python train.py --num_hidden_layers=9 --hidden_size=384 --num_attention_heads=3 --num_key_value_heads=3 --head_dim=128 --intermediate_size=1536 --vocab_size=6529 --hidden_act="tanh_gelu" --norm="rmsnorm" --norm_place="pre" --norm_eps=1e-05 --positions="learned" --qk_norm=false --attn_scale=0.0884 --bias="all" --tie_word_embeddings=true --parallel_block=false --init="normal" --init_std_qkv=0.0189 --init_std_o=0.00445 --init_std_up=0.0189 --init_std_down=0.00445 --init_out_by_depth=true --optimizer="soap_variant" --learning_rate=0.00258 --beta1=0.95 --beta2=0.95 --weight_decay=0.092 --lr_head=0.0046 --warmup_steps=200 --schedule="cos" --final_lr_fraction=0.03 --batch_tokens=131072 --max_seq_len=512 --doc_mask=true --train_tokens=511500000 --max_steps=3903 --dataset="wikipedia_en"
Each number is 128 + 24 x the weight over its row's rms, rounded and kept within 0 to 255. Layers, rows and columns count from 0. The size above them is the row's rms in percent of the matrix's.

# layer 3 MLP down, 384x1536, rms 0.0747, rows 300-335, columns 0-191
size [ 96  95  98  98  99 101 102 105  99 102  99 100 102 102 107 106 104  97  97  95 101  99  99  98  97  96  97 100 100  97 103 100  98 101  97  97]
[[192 147 144 118 137 147 146 156 154 129 117 122 100 192 167 104 149 165 124 148 102 100 155 106 127 140 164 129 110  94 109 111 167 119  99 110 117 100 116 124 134 125 179  92  96 170 125 141 133  84 117 124 141 130 129 116  98 149 129  86 171 129 171 180 114  88 165 123 144 144 147 102  79 137 139 141 137 124 162 137 144 111  97 110 111  99 116 112 162 159 135 135 139  92 133 136 128 142 130 116 101 110 111 127 110 112 122 111 115 145 106 108  55 143 143 134 146 112 141 107  91 111 134 164 159 106 134 156  73 153 178 147 109 110 116 133  80 120  81 128 100  89 147 157 117 107 135 160 111 124 107 135  89 125 141 114 166  82 106  91 103 115 142 127 112 135 110 142 134  96 129 123  90 103 127 153 151 147 145 132  89 131 103 108 158 115 133 101 118 116 111 108]
 [151 104 113 165 127 138 107  97 141 154 162 100 116 143 161 172 160 104 166 159 127 117 102 171  69  88 128 137 106 132 121 132 108 129 120 112 128 129  98  64 169 141 115 158  95 168 113 150 109 110  93 159 103 109 116  97 131 119 123  87 139 109 162  50  74 132 114 132 119 119  81 109  81 118 108  87  94 107 115 162 172 113 150  85 114 112 143 157  92  95 149 129 163 104  95 129  94 132 133 122 122 115 158 161 148 109 101 125 124 104 101 116 137 128 114 133 155 130 124 123 130 168 160 132 146 140 133 100 166 115 141 153 138 106 109 142 125 133 123 110 125 140 100 144 101 124  99  91 106 114 191 185 140 159 138 160  88 156  79 103  95 167 112 135 135 131 124 127 113 129 131 152 141 129 216 124 119 152 144 126  95 112 110 169 125 125 114 179 109 113 154 146]
 [115  93 101 110 118 129 119 135 130 168 123 181 110 151 113 103 148 172 118 135 127 129 120  73 148 156 145 140 131 134 122 178 100  86 118  98 117 102 125 114 148 107 142 134  98  74 117 162 197 128 107 123 161 154 130 130 143 110 114 127 132 112  98 124 131 120 135 158  94  94  94 138  78 148 105  98 128 147 116 165 136  82 153 152 125 124 130 110 142 125 144 114 119 140  94 184 111 105 110 135 149 127 120 142 160 122  93 115 140  89 135  83 139 100 145 105 159 155 139  67 127 130 126 138 133  96 142 120  97  96 128 118 131 115 133 144 114  95 107 127 106 163 152 133 146  82 158 112 159 122 112 120 146  96 141 176  87  93  99 128 143 137  99  87 119 127 129 110 126 141 135 110 182 160 117 139 117 128 137 121 146 181 117 178 144 105 152 102 126 130 102 118]
 [ 93 164 157 147 135 150 107 159 105 140 156 132 126 148 129 134 116 173 111  92 126 208 126 106 118 148 167 107 103 124 120 115  69 142 131 104  99 127 118 119 117  98 156 148 108  99 137  99 142 164 125 117 137 104 115  93 140 117 180 154  96 123 145 102 122 123 122 154 107 118 151 112 139 114 130  78 146 135 102 146  97 124 103 124 147 206  88 107 109 139  97 107 129 140 177 129  94 121 146 193 142 134 162 131 128 105  92  99 153 125 105 145 101  95 131 123 116 109 127 131 142 111 120 103 119 105 153  91 124 153 137 111 126 132 179  92 154 115 140  94 135 164  96 165 122 146 179 152 167 114 122 134  98 130 117 146 108 122 136 141 123 155 117 162 164 144  95 115  85 153 162 152 152 144 134 143 143 142 152 107 146  77 125 145 121 107 110 163 141 137 100  90]
 [116 142 123 166  99 139 137 116 126  77 130 143 158 120 111 126 108  97 136 123 136 110 111 143 148 124 101 115 110 139 125 156 136 144 164 109 128  86 156 137 141 132 118 149 137 148 151 143 114 105 165 141 139 129 149 125 151 128 113 141 140 120 131  83 117  93 142 135 128 139 115 122 149 111 152 169 128  87 158 159 113 152  97 133 114 139 133 176  99 128 101 148 137 118 146 126 142 123 131 116 152 135 103 165 107 115 146 177 125 148  95  98 121 124 114  85 159  90 151 151 128  84 121 118 137 145 152 116 112 182  88  86 120 122  86 143 119 103 117 117 176 139 102 105 143 105 139 130 119 163  95  91 123 125 147 161 167 118 216 125 131 116 106 130 124 158  82 107 146 109 148 169 155  90 104 111 136 193 106 145 165 200 119  95 100 135 139 188 104 110 125 173]
 [151 142 105 167 142 135 123 138  85 110 133 132 134  98 151 135 127 105  88 122  86 146 146 176 107  99 110 131  81 114 146 135 139 149 125 135 113 160 173 141 184  80  60 128 119 111 156 107  91 144  91 108 106 162 161  99 111 144 170 137 153 108 159 124 138 140 121 128 120 151  80 125 125 169 123 133 137  78 117 138  99  95 126 124 129  91  90 108  96  76 158 128 125 117 112 103 137 169 120 153 114 141 141 128  83 136 152 184 121 142 144 140 184 134 104 117 161 130 131 137  91 108 106 129  88 126 100  89 102 123 153 128 113 103 124 125 100 143 116 152 128 110 153 120 127 131 147 138 117 101 151 116  84 115 170 108 130 108 148 140 151 122 104 153 120 111 149 118 141 138 142 100 115 104 114 121 142 136 123 150 139 155 108 153 141 149 111 144 149 101 130 142]
 [125  93 120 105 103 135 141 146 181  85 124 160 121 131 143 126 112 134 116 149  98 157 151 105 118 128 143 103 116 137  90 126 135 154 109 114 119 120 103 143 128  96  97 103 160 111 111 161 171 142 123  73  93 171 125 147 124 151 120 161  73  96 130 100 104 134 125 110 129 141 135 134 195 139 113 112 103 109 140 131 127 112 132 120 133 117 168 144 103 139 122 133 127  77 141 141 189 125 161 145 110 108 166 136 110 180 115 147  99 121 151 161 152 105 112 123 102 162 168 112 116 114 131 119 164 156 131 145 120 118  90 138  48 153 127 132 153 129  94  96 127 153 132 130 171 141 166 149 116 156 156 143 123 119 138 110  89 169 100 137 128  85 137 161  95 145 115 117 133  81 145 178 148 112 112 138 156 157 171 121 126 116 110  93 144 117 160 112 109 125 120 115]
 [157 143 111 133 121 151 129 118 106 116 140 117 150 103 118 116 100 168 118 130 138 175 147 131  86 109 154 171 131 126 149 104 127  86 135 114 105 109  89 126 143 136 112  94 173  93 139 126  76 123 125 138 115 132 135 155 126 123 150 102 114 107 132 146 155 144 156 150 156 106 134 105 121  93  98 150 122 151 141 113 154 151 102 144 109 147  93 102 115 117 144 126  97 143 128  93 114 119 144 166 140 134 101 128 147 138 125 109 135 152 119 119 149 140 145 154 115 147 124 126  87 141 157 143 158 156  90 145 112 118 112  76 127 152 120 173 183 130 106 140 223 105 157  93  92 125 112 205 103  99 144 147 146 110  96 161 111  65 119 156 126 119  89 125 134 105 137 132 159 138 102 142 123 144 128 141 150 154 115 105  81 155  99 125 144 126 126 132 110 147 106 112]
 [ 73 148 139  99 135 131 142 119  93  97 146 140 178 128 107 106 125  94 174 115 129  98 136 111 127 106 134 137 169 131 143 150  92 141 110  69 138 109 100 147  91 106 159 135 124  96 127 131 148 152 145 162  71 156 137 115 124 145 134 141 173 100 131 140 129  94 114 138  83 145 133 120 136 177 148 137 136 128 120 102 114 112 107 137 157 130 116 111 137 173 115 144 125 119 114 131 106 119  92 145 107 103 129 135 188  99 145 124  65  91 155 117 112 139 102 123 123 165 130 153 139 175 121 126 128 134 152  67 120 151 123 106 116 142 153 136 117 140 123 126  58 122 125 163  89 127 119 145 148 140 142 123 179 129 125 134 120 130 116 131 118 153 140 106 131 129 174 101 149 142 121 128 122 123 161 120 105 128 159 131 110 130 136  89 173  96 182 141 112 142 121 149]
 [151 130 110 127 102 108  89 137 138 143 101 146  89 114 110 130  93 117 143 140 144 124 134 125 154  87 191 166  87 146 191 158 109  90 112 120 137 114 138 141 113 133  97 132 123 157 107 108 136 198 179 130 150 126 132 142 125 159  89 159 156 113 136 185  76 143 164 179 119  83 120 128 103 127  98 110 108 100 106 142 160 131 133 127 163 141 129  72 135 100 109 126 110  85 169 112 131 125 107 151 168 107 123 150 123 169  89 175 163 158 107 117 131 203  88 103 127 140 120 136 130 100 115 158 132 103 127 162 139 151 159 173 121 120 131 137 156 138 117 124 123 141 155 134 137  68 151 103 141 137 127 126 105 153  78 121  94 120 147  84 106 124 138 104  95 122 113 146 133 132 125 119 138 127  84 148 100 145 155 114 141 109 114  85 133 129 143 151 134 125  98 146]
 [128 128 122 106 163  91 121  88  89 132 138 121 121 167 142 105 131 162 121 115 142 113  96 133 153 157 119 137 121  89 113 174 172 132 122 125  89 124  93 118 121 129  73 110  98 141 128 145 134 126 105 145 117 148 117 134 137 135 151 166 152 117 117 117 103 124 106 112 121 107 109 140 124 113 128 138 143 115 189 119 104 120 121 125 132  94  94 183 191 136 127 116 157 136 137 141 105 144 141 128 138 154 111 161 133 151  81  86 156 138 135 143  90 147 148 107 135  98 102 158 115 113 136  84 115 152 126 131 123 117 128 123  92 144 108 156 132  75  84 125  99 155 135 109 148 181 133 102 111 104 139 146 129 137  98 136 130 121 136  82  87 121 116 149 113 134 120 101 136 142 118 152 121 123 108 135  91 109 162 158  97 132 124 166 105 114 182 127 118 178 112 161]
 [158 122 125 121 153 122 171 136 150 105 138 159 121 142 164 116 131 140 118 150 153 153 113 136  93 103  78  96 121  79 116  95 115  71 142 152 136 147 147 102 146 139 142 106 134 113  83 118  61 153 108 110 145 138 117 142 147 149 109 147 101 109 138  86 119  95 114 150 133  96 141 123 121 144 118 128 127 106 144 116 121 145 124 163 150 121 116 127 115 169 145  99 100 111 101 115 156 138 164 136 133 117 133 172 116 130 161 156 152 126 174 131 101 123 103 148 141 130 138 130 141 109 127 117 107 118 138 140 160 155 115 118 119 113 127 100 140  93  99 140 109 143 151 119 160 106 135 152 140 125 156 126 146 119 136 105 136 136 103  95 167 131  81 118 132 153 123 118 133 111 160 127 182 152 120  98  96 113  99 149 106 111  86 156 124 145 137 121 141 122 127 110]
 [100 204 151 152 133 154 150 116 102 142 139 127 132  77 159 157 129 142 167 169 102 114 155 129 111 115 138  84 117  99 153 102 175 111 123 153 111  92  63 185 140 116 132 136 108  93 142 123 125 122 138 120 130 115 121 107 116 160 121  99  90 156 126 120 123 120 134  79 148 154 134 124 101 128 128 107 147 123 145 142  90 132  75 108 110 115 116 139  69 136 107 105  93  84 151 110 183 100 108 152 129 132 131 142 129 108 104 139 115 156 147 147 128 146 115 138 123 117 118  77 153 164 133 123 122 106  69 149 137 143 140 122 145 165 134  81 100  71 155 135 160 168 107 121 115 115 135 135  85 113 136 152 139 128 101 112 125 147 113 143  82 145 126 140 121 127 105 148 133 116 127 154 116 140 117 146  95  89  77 132 115  80 108  94 162 104 111 128 116 156 163 142]
 [127 151 160 146 114 110 130 140 128 117 105 152 156 121  67 122 124 169 133 126  93 157 106  84 106 113 101  83 120 168 146 113  96 141 115 110 109 162 110  81 103 132 129 133  90 112 112 145 191 158 147 155 122 130 108 100 129  96 116 156 121  78 146 104 159 148 135 107 169 148 102 145 122  95 157  80 157 131 129 153  90 131 103 147 110 122 122 109 126 123 108 119 166 155 122 156 154 104 140  77 134 120  71 177 112 116 141 120 134 149 149 114 132 143 128 112 102  96 120 111 113 142  88 124 127  71 140 107 129 163 119 138 119 137 115 153  99 134  96 110 100 150 175  89 129 159 170 182 115 124 135 162 122  95 118 154 157 101 117 144 101 136 112  81  90 123 198 134 119 113 107 119 121 126  89 118 136 117 136 139 126  81 165  86 140 129 107 145 112 157 138 118]
 [137  83 133 115  81 125 122 118 131 126  74 115 111 124  87 166 135 125  82 123 124 122 117 171 137 175 130  99 180 198  90 111 110 118 152 126 163 140 135  85 110  98 123 110 167 132 115 159 115 134 139 107 127 143 137  77 107  83  54 107 130  93 104 158 126 149 119 148  70 154  97 118 125 125 106 131 142 120 149 109  93 134 130 131 120 112 119 154 140 118 108 126 134 142 137 133  98 136 103 150 112 140 148 114 157 102 148 108 114 102 178 146 127 121 144 108 146 129  97 110 127 131 118 125 152 128 138  85 117 127  90 124 143 106 139 111 142 146 164 124 146 127 114 104 136 129 129 124 132 122 165 149 119 167 120 168 118 123 139  91 121 137 147  96 133 133 137 127 129 144 138 131 113  71 101 121 112 136 115 128 134 126 117 105 141 150 107 106 126 118 121 175]
 [123 108 169  87 162  92 122 128 146 114 151 144  91 119 143 116 143 157 173 117 143 159 162  78 161 112  88 156 109 127 121 134 164 134 126 162  99 137 114 134 119 117 113 153 105 114 149 155 129 125 115 144 141 125 129 145 127 124 135  94 117 145 127 122 115 122 133  96 153 103 139 168  87 140 132 132 114  77  85  91 116 129 147 131 123 120 165 142 110 131 145 137  87 140 105 155 138 147 154 162 163 127 110 170 154  76 107 156 137 137 144 153  76 126 128 154 140 144 168 139 149 118 115 195 115 157 121 147  99 139 134 176 157 121 148 128 138 142 107 131 102 142 134 108 130 140 144 116 115 141 101 113 115 118 122  91 160  68 115 101 110 108 146 126 115 150 118 122 146 111 114 148 174 169 143 187 120 160 189 160  87  67 137 140  91 131 167 142 130 150 107 105]
 [126 121 167 103 123 122 130 118 125 117 129  99 112 131 144 117 140 115 149 141 124 111 151 115 125 129 143 126 153 138 128 100 132 130 167  89  87 126 116 140  97 121 144 145 139 117 128  72 103 165  66 143 134 164 140 187 142 146 146 150 144  98  93 137 125 153 144 106 103 152 130 141  73 134 114 150  90 153 137 109 164  85 156 113 137 145 118 163 181 133 119 126 164 104 133 143  64 162 142 145 107 141 141 146 125 124 162 172 124 130 170 160 145  93 154 115 110 106 122 102 128 109 140 154 111 135 150 147 111 120 114 151 181 133 161 133 108 125 119 114  93  96 105 137 109 132 125 130 117 143  65  75 160 165  75 149 128 135 132 141 147 123 154 110 130 103 112 138 143 118  82 115 145 117 137 134 161 146  88 137 155 100 148 115 130 131 132 128 115  83 118 101]
 [113 164 135 109 150 135 167  90 109 163  94 110 113 131 120  78 121 138 134 129 169 124 112 122 108 134 132 113 140 113 135 183 136  79 118 165 151 157 151 127 146  92 109 119  68 135 179 141 134 135 118 130 124 128 118 134 148  90 139 110 134 138  88 107 154 124 136 140 138 131 131 127 107 125 117 132 148 133 144 110 114 144  89 122 126 107 118 134 114 154 129 143 182 117 148 138 125 107 108 133 129 160 148 140  93 152 147 147 137 121 115 127 116 140 158 119 139 158 146  86 111 109 113 108 174 149 150  77 150 135 121 135  95 141 137 152  98 133 145 171 130 147 125 122 134  92 136 126 131 102 145  83 116 127 161 113 125  78 102 122 129 125 106 142 131 105 125 162  92 123 117 135 132 154 142 162 153  98 132  82 126 152 114 115 106 106 105 124 107 136  96 121]
 [ 97 164  70 123  74 107 175 105 110  92 124 134 130 163 117 122 113 141 110 169 166 116 122 162 131 131 135  91 136 157 171 132 152 162 146 138 112 145 148 148 115  97 122  99 144 131 103 105 123 148 130 123  91 164 137 133 132  92  77 137 130  46 113 128 127 114  97 179 152 128 129 141 133 131 110  88 149 128 145 158 135 128 139 112 115 125 171 164 131 160 133 122 136 107  96 130 158  96 155 147 133 117 166  97 110 132 131 126 161  87 153 156 158 127 133 159 127 140 104 123 138 100 121 110 150 105 145 105  77 111 145 135  70  72 103 133 134 113 100 114 134 148  99 129 134 172 135 117 127  94 141 107 110  97 141 130 144 147 126  68 120 151 119 165 127 131 108 124 122 175 162 116 128 112 147  96 117 131 100 127 165 138 113 143 154 156 144 150 162 154 145 138]
 [127 153 124 121  97 152 122 127 114 115 130  85 130  86 112 147 121 112 129 129 115 136 162 115  99 139  77  95 104  97 134 131 148 103 165 136 168 141 117 122  95 117 120 152 114 177 100 114 183 133  92 147 162 103 112 135 122 122 140  84 135  89 147 111  97 113 110 129 113 150 139  83 150 135 149 118 117 123 169  96 143 141 111  82 139 147 144 121 141 182 115 116 120 131 130 132 130 140 160 127 123 113 131 149 135 133 124 168 102 130 140 175 165 122 110 118 130 131 120 112  94 134 143 142 123 130  88 146 157 136 134 100 119 145 130 150 111 193 175  98 124 120 116 142 111 114 104 114  64 132 107 162 144  95 162 140 132 129 135 120 160 129 113 125 141 139 169 122 178 147 137 155 122 125 103 164 118 110 149 101 130  94 170  68 135 125  98 158 109 128 132 144]
 [183  99 107 150  95 122 129 112 144  93  94 143 136 142 154 165 137 117 138 120 124 136 158 107 167 146 170 147 136 154 157 130 110 166 186 173 112 135  84 107 125 111 140  95 126 139 117 113  87 120 114 133  89 138 123 131 133  90 174  87 148 114 159 142 139 133 130  96 154 153 188 126 115 125 118 142 138 147 126 139 136 145 103 181 135 119 158 101 155 115 108 116 140 114 123 152  94 145 167 135  94 157 136 128 176  88 143 126 140 137 149 135 135 129 103 148 124 145 125 149 154  91 144 145 100 118  92 130 102 140 152 109 136  90 125 137 136 109 138 177 166 120 117 153 148 140 131  87 101 115 165 125 138  90 158 192 164  91 146 128 156 160 138 149  98 104 132 111 175 120 116 160 119  92 161 117 148  84 104 100 173 129 135 140 133 125 154 100  91 195  82 105]
 [ 36 131 134 109  43 125 137 107 134 151 119  84 142 163 148 126 114 109 103 121 116 108 137 111 178 152 130 118 131 131 129 144 129 106  92 125 126  68 120 132 126 142  79 168 141 115 110 132 101 164 124 145 126 111 123 115 117 197 147 109 156 130  97 158 115 134 152 151 133 102 142 130 160 148 113 107 145 137 117 162 159 114 123  89 108 131 145 139 140 137 141  95 115 136  91 142 132 103  72 140  99 129 129 139 124 128 153 104 136 136  96 128 124 194 108  90 126  87 166 100 157 135 141 125 110 146 193 131 174 102 110 134  91  93  89 102 115 135 170 128 112 145 102 143 167 124  76 136  89 134 138 129 113 101 133 115 183 137 162 155  72 120 131 141  92 111 130 125  87 112 118 108  92  81  97 133 136 129 131 124  93 122 137 128 136 143 124 136 149 128 135 123]
 [126 116 123 107 138 104 110 128 110 122 152  91 133 105 143 135 110 155 101 144 139 196 108 119 154 129 131 141 147  99 162 141 139 165 123 143 130 139 113 115 141 132 117 113 109 140 126 111  78 113 142  87 185  89 117 150 101 142 122 132 171 100 128 123 143 113 117 150 144 151 100 163 113 147 109 138 217 133 141  96 139 145 141  95 130 149 131 115 158 152 162 161 114 152 105 113  92 124  86 132  81 150 108 132 156 133 109 153 132 116 105 114 135 129 147 139 118 129 149 141 174 130 131  89 127 140 101 106 121 113 129  96 112 169 128 135 142 146 184 150 205 114 126 173  94 156 102 136 137  93 107 125 150 153 115 111 125  87 108 144  81 149 154 146  92 144 128 147 130 154 154 203 141 102 187 147 119 153 112 129 123 143 118 140  85 146  81  95 140 122 124 171]
 [106 151 135 150  72 102  97 144 106 119  83 173 126 125 154 150 124  93 134 136 192 142 112 158 141 179 131 135 139 130 129 136 136 100 126 101 114 139 112 114 144 108 139 133 149 158 130 140 147 195 128  99 103  96 142  91 119 136 152 156 126 122 150  91 133 170 126 148 124 133 125 113 123 116 109  79 170 114 116 105 107 120 121  82 154 110 105 196 158 140 174 175 121  89 142 117 165 124 116 118 153 100 145 179 116 165 111  64 125 134 107 159 114 144 125 120 100 100 144 117 102 143  62 116 162 144 168 131 120 117 111 131 114 103 115 150 116 111  94 149  86 101 127 149 126 146  99 116 174 122  93 148 147 115  74 120 147 122 114 133  76 138 153  99 101 140 140 165 118  83 185 170 113  88 140 145 129 137 144 118 155 129 124 136 153  98 157 103 136 123 144 138]
 [111 119  94 132 169 156 142 128 151 113 161 115  99 162 121 152 101 149 100 130 149  51 139 137 120 158 113  72 175 152 127 126 109 148  90 126 153 108 147 117 114 148 103 164 119 139 124 135 157 149 155 132 150 117 156 152 168 138 108 147 145 129 130 109 122 132 136 122 137 108 125 131 108 126 119 110 128 118 146 128 134 131 142 165 151 178 106  92 128 136 125 135 129 134  66  44 152 119 118 120 111 123 105 153 119 143 133 134 144 130 167 161 100 122 126 153 158 147 111 144 151 128 116 136 104 135 145 120 108 139 112 121 172 113 142 132  96 155  67 122 186 140 142 116 108 102 128 135 150 136 158 102 160 122 124 152 149 103 141 176 137 123 120 178 116 123 126 131  97 142  90  97 137 109 104 128 144 128 140  88 114  92 165 151 130 154 118 151 135 168 116 127]
 [128 112 188 114 141 122 131 103 138 146 157 142 129 133 134 134  83 166 127 119 145 140 106 129 113 126 129 149 117 126 174 116 140 123 117 133 136 140 108 153 130 124 161 159 138 131 176 134 157 113  97 151 130 130 148 134 130  98 148 132 150 178 111 136 123 155 121 123  98 114  94 145 182 134 142  96 125 134  99 155 140  93 101 139 146  85 124 144 119 121 154 128 133 146  86 125 132 163 121 108 121 125 158 114 130 119 147 114 130  91 147 114 131 128 100 128 157 163 144 100 149 106 171 146 117 123 152 148 116  97 125 126 139  92  59 133 127 209 107 114 120 146 118 138 134 131 165 141 110 120 124 128 129 122  94 150  95 110 147 106 127 128 159 137 104 109 127  84  96 166 157 135 126  80 167 114 114 162 118 129 123 123 103 106 130 155 148 122 111 162 104 106]
 [ 98 108 102 118 150 119 191 139 128 141 101  95 104 128 144 129 108  86 147 178 141 109 134 139 134 131 125 129 112 114 151  95 126 148 177 120 139 128 131 167  87  96 134 118 159 166 152 141 156 104 133 120  63 128 120 121 111 153 172 125 102 126 110 148 158 106 122 117 181 143 102 123 130 183  78 107 171 141 117 137 149 149 124 140 175 168 162 148 182 143 126 104 179 116 124 141 178 125  92 124  88 131 139 111 129 130 182 138 122 145 144 121 125 121 115 149 121 118 158  88 134 134 140  95  90 158 104  81 127 129 140  74 130 127 121 118 133  96  90 136 155 144 154 153  99 124  72 142 120 134 138 139 111 133 156 118 156 176 129 107 142 108 140 115 153 130 115  92  99 112 163 165 127 131 101 138 129 144 140 189 150 155 105 174 155 112 113 110 141 134 130 157]
 [119 119 144 133 116 102 127 105 139 134 144 140 139 126 130 143 139 126 105 123 121 136 105 139 158 131 125 103 127  89 137 100  86 129 144 106 126  92 132 136  72 126 165 144  60 101 156 143  97 131 133 125 165 111 107 145 142 126 116 170 125 123 170 141 140 106 158  59 141  88 141 125  94 142 103 129 121 125 127 144 108 141 133 139 120 144 134 117 117 110  95 122 109 130 144 166 128 145 110 114 135 121 143  79 124 126 149 160 118 162 139 101 102 208 159 143 153 171  30 145 140 132 137 148 140 159 159 150 109  97 134 151 151 114 156 144 128 104 171 177 152 148 136 156 106  97 158 136 106 129 104 103 144 149  98 114 120 145 133 140 114 120 139 148 141 149  95 162 110 149 124 106 132 142  88  94  89 143 135 149 192 125 125  84 116  99 157 146 135 149 140  73]
 [174 115  86 122 140 154  95 117 112 129 133 156 117 129 141 165 124  88 144 120 133 145 139 177 148 138 104 154 151 141 135 126 140 182 170 132 103 107 125 141 150 136 124 127 138 117 123 149 121 106 135 145 131  94 130 141 132 138 113 116 177 122 102 118 140 177 139 122 101  80 156 129  77 160 106 140 124 126 131 140 180  95 159 117 116 130 117 115 133  87 128 119  90 171 134 110 119 144 136 158 142 186 112 195 153 136 151  92 129 131 134  79 127 180 128 130 115 122  99 119 122 118 150 150 134 117 114 113 117 155 173 137 106 120 138  84 127 156 160 129  90 143 122 133  80 122 139 146 168  94  73 132 164 168 138 139 145 149  92 161 106 152 126 108 138 130 108 134 114 109 128  90 141  83 117 149 131 131 152  96 103  97 123 165 135  73 100 126 125 166  92 154]
 [157 101 139 124 126 121  85 128  91 167 148 141 115 101 119 109 126 154 132  93 121 229  96 120 156 118 113 145 131  57 140 133 157 102 116  98 110 175  98 147  96 140 107 135 143 189  86 118 132 174 108 122 136 118 134 136 119 115 105 119 169 135 147 180 143 113 185  97 120 138 125 138  72  53 135 135 132 134 123 116 126 163 130 129 127 162 153 117 179 143 141 136 120 127  98 124 132 106 101 105 136 154  89 136 128 144 151 119 138 148 156 150  95 116 144 133 151 112 161 143 120 136  99 111 107 183 139 147 151 137 119  95 108 119 130  98 149 137 135 122 139 128 119 127 121 135 138 105 164 166 116 122 155 110 127 119 152 102 110 166 168 162 131 142 144  89 166 149 153 128 156 145 133 126  90 115 131  95  93 132 118 136 149 117 143 124 133 106  88 139 156 187]
 [181 107 128 167 102 142 143 188 134 105 150 126  88 124 190 101 155 144 126 130 144 126 115 178 115 120  87 165 151 139 132 106 109 144 135 111 153 101 161 157  92 113 141 103 115 129 138 114 109 127  80 122  91 127 144  91  87 106 104 138  97 107 114 140 137 160 157 117 148 166 114 168 119 160 151 108 135 122 126 120 126 130 139 129 122 122 144 114 125 119 107 117 117 136 103 133 154 118 142 140  97 154 100 100 117 134 109  90 124 143 177 140  78 151 132 158 133 162 141 129 143 152 118 119 144 136 110 140 124 143 111  76 115 170 108 166 140  95 111 106 124 104 113 140 105 110  94 136  92 122 110 157 116 128 128  93 166 113 163 107 155 142 133 127 109 103  92 145 114 123 113  97  94 130  77 151 120 156 119 138 132 176 136 121 105 123 113 115 100 136 134  81]
 [164 151 135 153 161 128 118 132 139 111 196 158 117 121 148 122 142  92 147  82 169 122 146 100 151 122 128 142 140 159  96 132 142 141 158 173  84 143 167 106 121 131 119 114 166  96 150 116  91 138 133 132  73 111 111 134 117 162 144 177 106 133  89 136 144 137 107 108 141 150 113 185 127  99 123 135  95 128 145 124 134 113 118 119 110 127 146 122 119 103 158 145 119 121 129  59 126 144 143 193 117 133 116 151 133 100 102 179  78 116 131 107 119 149  91 103 142 152 139 104 124 127 108 137 108 102 166 137 132 106 164 161 120 141  68 177 140  59 159 134 124 157 110 138  81  87 133 139 115 136  97 117 127 135 134 135 109 112 133 171  79 128 126  93 108 151 120 125 131 109 110 127 106 112 126 110 134 160 130  77 164 125 138  96 123 148 126 101 109 163 113  72]
 [107 148 133 130 161 117 127 111 124 109 134 131 111 119  86 102 145 161  92  82 108 122 116  90 138 136 144 129 165 185 137 126 133 154 122  90 161  79 129 125 127 139 118 132 141 149  84  78 134  97 161 148 133 108 146 122 125 152 132 151 138 151 137 129 139 119 123  93 141 142 132 122 122  92 128  89 121 138 137  94 114 130 131 135 133 169  98 174 178 124  93 114 172 110  99 141  93 131 123 130 155 111 148 157 127 163  60 112 114 143  93 136 140 161 114 125 163 153 124 153 128 170 190 124  84 152 111 114 138 104 161 164 122 164 112 107 166 168 137 128 104 167 101 156 130 145 129 171 112  87 197 134 115 150  83 130 103 174  98 130 139  94 165 152 149  65 115 115 122 134  80 107 130 137 164 110 112 154 121 154 106 132 178 109 131 110 105 107 129 136 153 121]
 [112 117 158  98 122  98  84 129 143 150 144 121 178 139 156 174 163 137 128  87 125 181 145 133 117 125  97 120 124 104 174 160  88 129 139 129 119 138 165 104 153 129 108 117 150  83 159 126 120 141 120 107 154 142 114 128 186 130 161 114 136 139 157  92  97 141 136  91 110 116 115 159 183 142 180 156 138  82 189 150 147 108  70 127  78 108 113 161 115  81 128 115 115 129  80 125 134 141 104 127 152 134 105 105 149 125 107 135 165  92  95 137 127 135 141 155 156 133 157 145 108 152 140 136 164 139 108 151 119 109 160 110 166 127 133 154  99  92 102 131 211 161 115 127 103 131 104  77 115 104 152  93 120  75 134 161 151 126  92 163 165 138 159 111 158 104 154 136 110 149 122 135 134 115 132 153 126 117 126 123 138  79  94 150 176 139  86 117 106 129 157 108]
 [139 150 154  79 155 128 109 105 113 125 141 163 145 162 149 145 148 150 109 156  99  85 145 127 113 125 133  88 115  97 111 152 136 158 120 103 151 142  96 148 130 108 142  98 127 114 150 108 107 154 149 112 135 108 181 153 137 112 157 166 112 113 128 135  93 133 142 115 125 110 117 184 149 122 148 119  76  99 103 146 162 137 129 135 123  73 158 186 125 170 122 117 141 175 124 132 130 113 134  71 127 112 147  96 131 124 160 138 124 150 139 133 142 121 125  96 137 130 100 105  93 147 119 123 123 141  74 128 158 167  85  99  78 109 153 131  98 131 146 110  80 157 159 151 159 141  87 120 121 119  82 104 170 160 139 110 100 104 116 126  99 129 110 109 146 182 142 113 122 134 113 116 119 141 129 197 123 129  96  76 128 101 135 174 123  92 164 146 137 134 186 136]
 [ 92 157 150 146 143 151 117 144 108 109 121  96 121 146 122 186 129 106 143 140 123 119 126 134 105 159 105 135 152 134 134 154 102 168 106  91 121 127 138 144 122 132 160 149 130 123 168  85  97 148 115 146 145 120 158 138 103 174  75 183 133 180 165 107 106 156 172  94 147 125 123 136 136 135 145 120 120 158 122 121 148 112  92 119 150  94 122 121 157 149 131 116 117 123 112 120 134 114  55 159 135 132 129  94 114 103  83 168 121 154  79 118 135  91 126 142 107 112  79 126 139 148 136 191 139  88 117 177 159  81 116 135 128 120  87 141 144 124 131 123 179 130 103 125 149 139 100 123  73  80 150 140 134 131  99  73 127 173 133 174 135 164 152 146 125 143 128 153 116 142 164 132 168 105  76 120 118 132 142 155 158 150 133 152 146 101 159 167 115 120 130 115]]